Part of a small language model's weights.
Size: 11 layers, MLP 320 GeGLU, vocabulary 2048, 6.31M parameters.
Each number is 500 + 50 x the weight over its row's rms, rounded and kept within 0 to 999. Layers, rows and columns count from 0. Numbers have three digits each. The size before them is the row's rms in percent of the matrix's.

# layer 3 attention query, 256x256, rms 0.0902, rows 0-63, columns 32-63
082:552449519530567436419471579565477603488500513596466423464500489452527476519403554425460466469532
088:506644522498475566516458461466549420489515425515504494534502516493489548540459499551513511594492
082:430448527456486503426401494511483489518516529520542434530418431525510490480473436477492531488622
081:573441463474559473424555433418490497485488556535481566557500606469554560472432519499543518566540
084:534506497477563578577524482564526515553487554516516447439489518570540448525380476546479486534497
085:507425513469548486474530484484609475478453520577483544505422431548505397439508515509539520531401
080:433454494476487509599532585532506514539436540511463546572585548528508467555548479494422386467528
083:575509488416519396371491438569530524487523465495493486592473510502487492518581457542553463538432
085:355537539554470479524516514558458414537402436528476662524426516506459509564520496503499534518508
081:478450536538494511517501511499566453528483511522481512508444471503466592444489460534501494542412
080:445489462546501525400548514504467472496545587462517457516514436355485520507564686504481485546500
085:492420491486457519533514545547441482511566556441521456577612484383475438473402404549452544553498
076:471500474462490465525435483413497413476452486553556437439498567555580490483540501475532491424480
078:568521510466500541574448433470444479492417485555474492484581438518461451488539574523542483493599
083:513478543552545471415574517414424507478459514487474533497529567487474471458467489471476445505511
085:552485485553391504571482540594458509533534613511460478486467458525521399473561474402555477536508
085:487407508513446553467521639483521508526487512453342479506452514480565498554515478455556502423552
083:416432540453420564488471449480439470482428465420515493524504495543532538498562536495458567545515
089:538527520506514597467428469498453439483469565512558508534393467468459470637570598517501411396534
082:514441468546434496454473490465521485567419501410523523517499537421515554557450534543515394540541
086:517510436542442535453384563567555471400481423521478497357438442491555559527532506543480559419475
084:517484575476423425509464503548526513591506556422526458436476558597460485442461548536542523489591
080:531550487505533500471558570477599456545540509491423559491567572428439541573516604420505473475420
082:541495507557533460473519465458417609482562492545483554546582479468571594485546411467435496508486
077:512509506591495432475511487579437564520430529425504551609434514478493507503464506572539480538500
082:505526474390497470556521594445516478494411453476547447514548545511508524541600467461549441371481
082:428573528516557511479459508490501588498507447537441451552474520551526518457484496469491538537433
079:536544454448479485498470498516373444479453568478444548447550535488507518510456511442420525497545
083:470541543460390482488456494462534455443556535546596512651442520551513489574413573497482524485408
086:497430527465405467460500549474508460492512539457603552472568564417465464553588492482609484483543
082:559494510520506504511574524554536484442480511486556505535506504442529487401468531541540463507477
085:430321448414515539494499498528467460517542502542531526509482543473524579459449492541497527409541
083:528466439564514502525470503473484585541521463523547554499481490476501503495484436402479538482471
079:460547588535486506485601467564583526467439425571544491512559475514452589500488507519539502586503
085:460523519478530496453508471365512451536482448440437439509556500458487421491490476502452483464463
078:422557456475435524494541466513518462527529504479518533409525484491507441446454516525491578533472
085:394471454591543452508471563488532547545569333480540470525560496552470496496496527410442501530485
082:400550438551493530628439525462502488451463498429465533506580503473595441559561484457545554437459
081:541484525465548562516520508455490503464468481521579421497450577528558421500489463492537430451494
091:517449496516562508640481497501489460400476494534540470595534483445517556433498473497505460514474
084:533405562552459459471497518435447446480516531470452515511523551500406504495520537530509525555419
084:404459556453572518481431594523444514499557522421437581532508509477507564493414521583481491563484
087:485496431498454424511515532458528526484423604530589459503526489525459435488468529536394524470404
084:482454528511612436470501576459523509492557530475485489458518641503559494565518457534552509542372
086:480525437443517518474542463455513412543490510462479475534420393458505459455505497459534546606438
086:512454487525508513492468423536424464463479538481438529514497573430445542524508499539568449482534
083:444587491527556397412492538419436462589576544509546444467515455571452451472487574573509523434487
084:525488590533520500486513509502568506449456521492512582527473503430444477504594393433601461398575
081:529480504548443528473461427487515587455446497512588462508481547537508499469532485525492484547517
084:505455513451507546463548502515557513525463517504579511569495512553516483476544518441452418535538
085:534544485420564529381487542528535521517539512491442466459446569543560569464467577544468526488494
083:490463496560448525541536503503560453509622525408443475492489511504417520477430461525508578353560
085:504548552487470584420564568431457434463549533436512469458497469591501544467488456523456403561414
083:493524520433426466532517528583581562449458492531508520496516478504414515521568530525531497570555
085:454492481374592540466566538555486480512496468514558481520478405431523479495514542493473476491492
087:526480491454603508587537528503522495541472549476409495460497583501440580498450519492556501377492
085:448562427538524496477430439589568503534427446563500548538550546499465546495524498513513503499474
082:480504453531536533532447504484510434494470532516580431530431471525462527536520562585513477505593
078:448465415538497440491504684501470527617495456493505547471530475530471527631536490515498526533469
085:381464446508513494424486505489518511529464505479576448535470508446529470431464481439491493436495
085:576498486533525441443466534518527506426458513532453522592510499533520594471464425509442429481387
089:421516554494508480565591532495551513529505494533545521514494524455463534491482628376542427520469
080:572438536551444522544550555547531507469496504517557497485458465467525435534420511447471421517419
090:551509542567503500556574585455493443513522438475514515450527360555490539461473504463476512539433
# layer 3 attention key, 256x256, rms 0.0864, rows 0-63, columns 32-63
083:518554524465553502546469446476419430475507536399524571530542528546479451411555555549505488493570
088:436386489565555465505517456593511600469524556504427458502494532492514479372478516480507502420545
083:483489521512472520549503557538524519470466532472484556493614562487549544500488594534505460471520
080:519507556514562539546454509586515556409508427512538465497502495474532493453531513516453445500476
086:524503543516449445368533528478480524470510473451389474503520535492440556476588491414454587420407
079:569514508542467520515553527496457626520500548489545506542552522483557578576438482537453456473571
078:548563467454506508425529485442497446485591434591616480527434520567555592461496577568584559490551
074:471514472504452557486506466463458476531515562506501564464504479560502483464362545518471548443435
080:552443434400426406514479427479485533451593491491491449476520511467594443349495531492539348473579
078:406512534538432464454459509526536668457471457429542487357451491529509399466516489495474428466435
083:566554609510518418493499534426435535509555482492379596472514555547536472482457378492497487461503
085:485566471520497516549502494428562582540479491551456548465451555644538467545565578562507390459484
085:543531497475531490510520505544466521482461522532477499475493505481520571572505525494471390458494
083:487498502635568404475417486496425498485465546411451529543419517503586425525430526477473637462456
082:435464470501463480564400459509511483540469457453430599464515422575569561461540486537546563450485
077:484586541443598418421492475496484537472525503500509447542519570461480504493405557594465472487561
086:607548475516524513536456524496504517443475536501608481552591463471514685526516448500516510504383
090:551514433593479459457467495493474489580535476520474558484478371473500408475456505496496512406473
086:438475497449463409571561453460520582428596461514499515462487494526463509434490518491516554549568
086:500475454478574573554495493469548543488431540571494478427528476574525457439505483534445545406414
080:442469421546598509488590476478478527570455567495461454565544467408535446490488406512516509483518
087:529555468554548535535525532566413435476496510550510557415494472469472440483520472412479472505414
079:586503430572504502538535479544454406457477454518486492530510419606513515538521484564514460500476
084:433500516503493527513554537548518437534458481518476509419482489537519429559450457584510532553417
084:447530525395502447427490586522523563494475459486464521418537442551441453532564509437448575453381
080:469454511555510541454483532557475581515571613575506572433440462415502569507556543580450472531570
084:474500472480460463506509569522540485554447525488474456424563419452482406544410488507513450468502
083:438492496458504536550516445606522431510473530607588536522456491528474478472565471459519453605594
077:507400463526509475608486518522391554504497448455440471368528512509582519389552450453512469473541
083:599526485450544580440500432614504511491486448533421498510432475508509476476497514535450518546498
081:440543484447527471496454533436494529561416447447478531472456489463554459586462504450527495454459
086:491593597499468399412609505545516501471535483478450502479477490517520559468561584472556515529444
085:479472513504365521554533511532472391446413555478474486490548468504500502516458513477495511479450
080:532555457488528433467457507390521418552601539401440477551449508490500403506521460512540505424591
082:487456389499495558583520536573457569488476542512582519506474459610486528522550491443545538566514
077:568416423489501469434464602450502570505497548455559429509469472490409487488546461491521474456528
079:549471572433488492504512529499473480479514469450494544461486476525566583495550397522587554467500
087:513422478439452518481506470538445543528494534572568478533452505513424572431499408472492492586411
082:459499574574536473520476428543448565484566479491479448562374475541476650448509556472544468459547
083:555544508466509488432581488544576539565478533483496630488538416625487506532476526469458518554587
086:501564585421541530543517539492563523514407448591497460540489450499585476510523464495444456425573
088:614506486584489511530517382415520501448406502579547407461480471452547476489451514396502502522388
085:566492590505524553465453378476484465444511463496556464492551515499439443542504524450561429553527
084:550563483506381541480531465571513481465479493446599418527483468456501451466496527519501458512573
084:482432634489461449482500593578547535500472543524630511431597605506539513505524447527496480458489
081:453520541524422483562496548595551517541544438466507582473485542521455453465513491500464568467476
079:548425458422511487455620529595476435440422499510448587441539535517493521495478412415529463523548
085:538565454578472467524413525446452518528484445462439474443543574546566494431426589623521558517450
079:523501470532545540554490466543576516504578529502536516537564478439562482438497549439576531460601
086:462536492516489433479438481501521434489543467480489477505529501461491549595536419603515507509493
083:472561494569480548601519483459472421496507496535469581424567469461532526475440458433573527532493
085:481490528545584413462477514493573494512471436540475545439524516378612490476593588505537502641435
082:535575486394478383555430434490554428529422486530587560478451520481475351471481600526566482459591
087:530523453516468485453590470460504505497521458513526494497513492510482398464461552438485455496531
079:568547523584579481487554429423551520503463568511447426535586551558417507438482505600476465512477
085:440519448504451528504464456493532428536479429460550530480505465501491522449441451430436601558460
088:463471555540501493461552484515412531466574478490515434490460450491542442572509523467520460474530
080:549574515526492501474480501448373556508497387467439520525570477506523505416418543487503466495560
082:543487486458425452519522451497420528436493563534433533407535474524537541488562519542478467458549
082:502487513542428357527588572484477480489556456508441563469540507556479562565496462562536432533435
082:559538476494533563494433517426551409471515432486579535455448584497573499612545545467506593546593
082:518444461477507484465409459552477491370580471625475498553594466533490495600450460543602546511612
082:455527457375581441446512472527495429432484508484520435414425478520501541492532452494493573452516
091:450537478501510475430454439522478498579440591574560482531513552494590491609510443466484545603430
# layer 3 attention value, 256x256, rms 0.113, rows 0-31, columns 32-63
106:494519483498573499470526585463499484441528533544424545319396534484440391443519460474355450440516
108:572466442536537442532512439601535471604531474459507514486463449411513515434568477488504534456430
097:449497495530533470544515519491522520597473487533493408467554611632506504412634510395489515551589
109:554503507555426497436476571549515424598499529520443459530419398516445509456502535570414453524526
108:466507430551517513523495513491529490494561549505414502468493488497455436472510464447513399512533
093:501436501442453561539438569505453530450528507472481542503415532563456381573541462469493402524475
093:556484528510474566437568448508451452419471430433558454496436444538515536453445532603590503593491
107:557395599508366473505527493520445585553436468565625387468601517523467532545551491534466479467470
101:589438563548439478483482511535433601486418480572563492525478590492492470521459437573608560517444
101:485426575547515497548434490537549510517496516586454465549547471511494470468427466526451538583420
095:389445553389397487400543588511530514464491444460555464530501568406532452449591472569371554496447
104:414536525481540502581529573464595518509539426466436557475596548507526464401462513559481511528557
097:564550560564573471493439519478559459547502543503469649492377516413470528500506558472504560522439
107:496564494563547451458497411602491498483471404447435425502532451527507449452563532542410530540521
096:546512452496556560634536475527645522665524473493539539577497462492482509522508533482419504547459
112:536545532453521557570524490499476478523586521540393470451502451533564534468515526535518488411532
108:454451577462499636449469621541450559396436446522561464539469551520585550438502435423497457466439
101:548520570449432518529426529530499524467573474523518525487491522436610425555549479514461555511592
097:473561471454458497537468484545534401558370566491474608589414539492522515529467558420496475502447
094:527482455535590507624513526514453501521636570558430566476444533463416478531474520488398574500516
097:481465536541477532413511530569468531434550519407535518565581516570440400495566495523469385548506
103:429503540469453506498501467466449560434455535501522512514473559548506460377557519471537531527506
091:496511457527441494500555575581546442414406469543423460572376512445481537463565464626542498449383
104:458543493525433465516492498454510552433505476574565455522573605492528524462463548577458519464444
100:433475442562429486411539526542515522531499488516602501417454412465403454504489458492583569480460
115:462513482492509447492426510495574446488431605534543510484389460429441443437496498464571557436376
107:411516511501487407498549490609456515570442430564509500529490512492404441475611457511465481563414
103:492517509543540463478511453512518464422550504538471591418470563472555507479546555539398548447494
102:485525578496548434490581471509540527393414485467521497497591558541586579497491461460489537476553
092:455498441476474515439548471519519515349497461545554534516507502465530454505526445525541411524443
092:459566454523540506409525529519493483513462569449502580434519576392486601466460571429560471564444
109:547543538454412561482538495476588529516411594457590537548523566530515505589568447494494578554469
# layer 3 attention output (transposed), 256x256, rms 0.149, rows 0-31, columns 32-63
112:421534550442480572488446518441566506489488461484562525633603495573672492477490493454582532564452
103:456451510481456543530504470484459529490515533468447489489478411470480521529462518498525462512518
103:518436480448483545478459510496477454553533498504528436493516465530467457561392473575502512540460
110:479508520488555532522526534485543513424468527432441506479530508485591469537505520505571590567523
109:497475544498469451507601527508498477568530481593595451453558528528587491530440611529458482476453
097:506498495556435427466450544491494405520419438558549428460439498451551384532449531492498554532539
092:491535506466484484530521503566523552510517554514488630542563478471455578589604435435443463411443
109:426484464476522520527500470588445474487572449524458534583467546510476474507440481484519505519611
103:338334401458522545595497457579518500534435588503475613487563434509471532519502481417440465459451
103:507537536406543552477580467492471454465482448401514519464488519516449525537576502558532477416545
097:481524490511561493509497521537491387479521533456412542421435566482460537523531414442460511513586
101:586565520525534550559443477483545444441435505462599505560427490424485555475449481552576445568512
100:446473509560497498422423516502552489483410556469483560574573461457543567462585427468467547452537
105:471544454423561599608552454455509518584527473540492435478488461561556526447480542506512456554488
097:504543538445558518441442503443502510319402561464543479393487490566512503547529497451490452454526
116:524600548495418413495543515529518528539490457479611457450510530527597482468424465509509568630382
110:472486444384566445402443462489520501535547558436520527522472455426454512513478513457526500472550
102:567434479476504521455547407508531587487387527462526376551448457480446517397498566559480420555522
098:443372556416499544405474469552474533402502478488509501443547555530480453448509481525448529423505
097:504476584523457566551515531549604488525529495510477413489532457518605538587501479511598489562611
098:471477435458480480506548479475439512596487520512521441569423480450518515654447447473553572502532
105:518533536431400488382454536523550541543459510568438534579500480444516427558530512444512490481487
095:399557586417533424395540520527477416491495520514590567488550457531493537484496488390473489519537
106:420407554457556554569491456484463456518449498523499573594412506448464473362532468448541435481586
101:499320433513401442639469503561495439616539533488417560523469458493487472520482514526458449510584
112:517489514426454515509485487544437481453521527495365507473500540521507487489520563517458557426601
107:467570465520488520401414591516574473505547502508543486437393467534509554506619459449389583352567
103:542526550554471564447443496510542468414394546525446546575566461516517506488427465488535450515409
102:500586533517552556626356446481468474490450526600406559541433557502391439483490555522535383516352
093:542416483494463438539462535466489538579472482538454425457446462491493487498422620491550571456582
101:494432529550522587502470436489565454448459549497428538549543517496499509436444480487510611425442
113:508440490485533477596477489570473587462539566508471532627553505453379424511445604526504515511420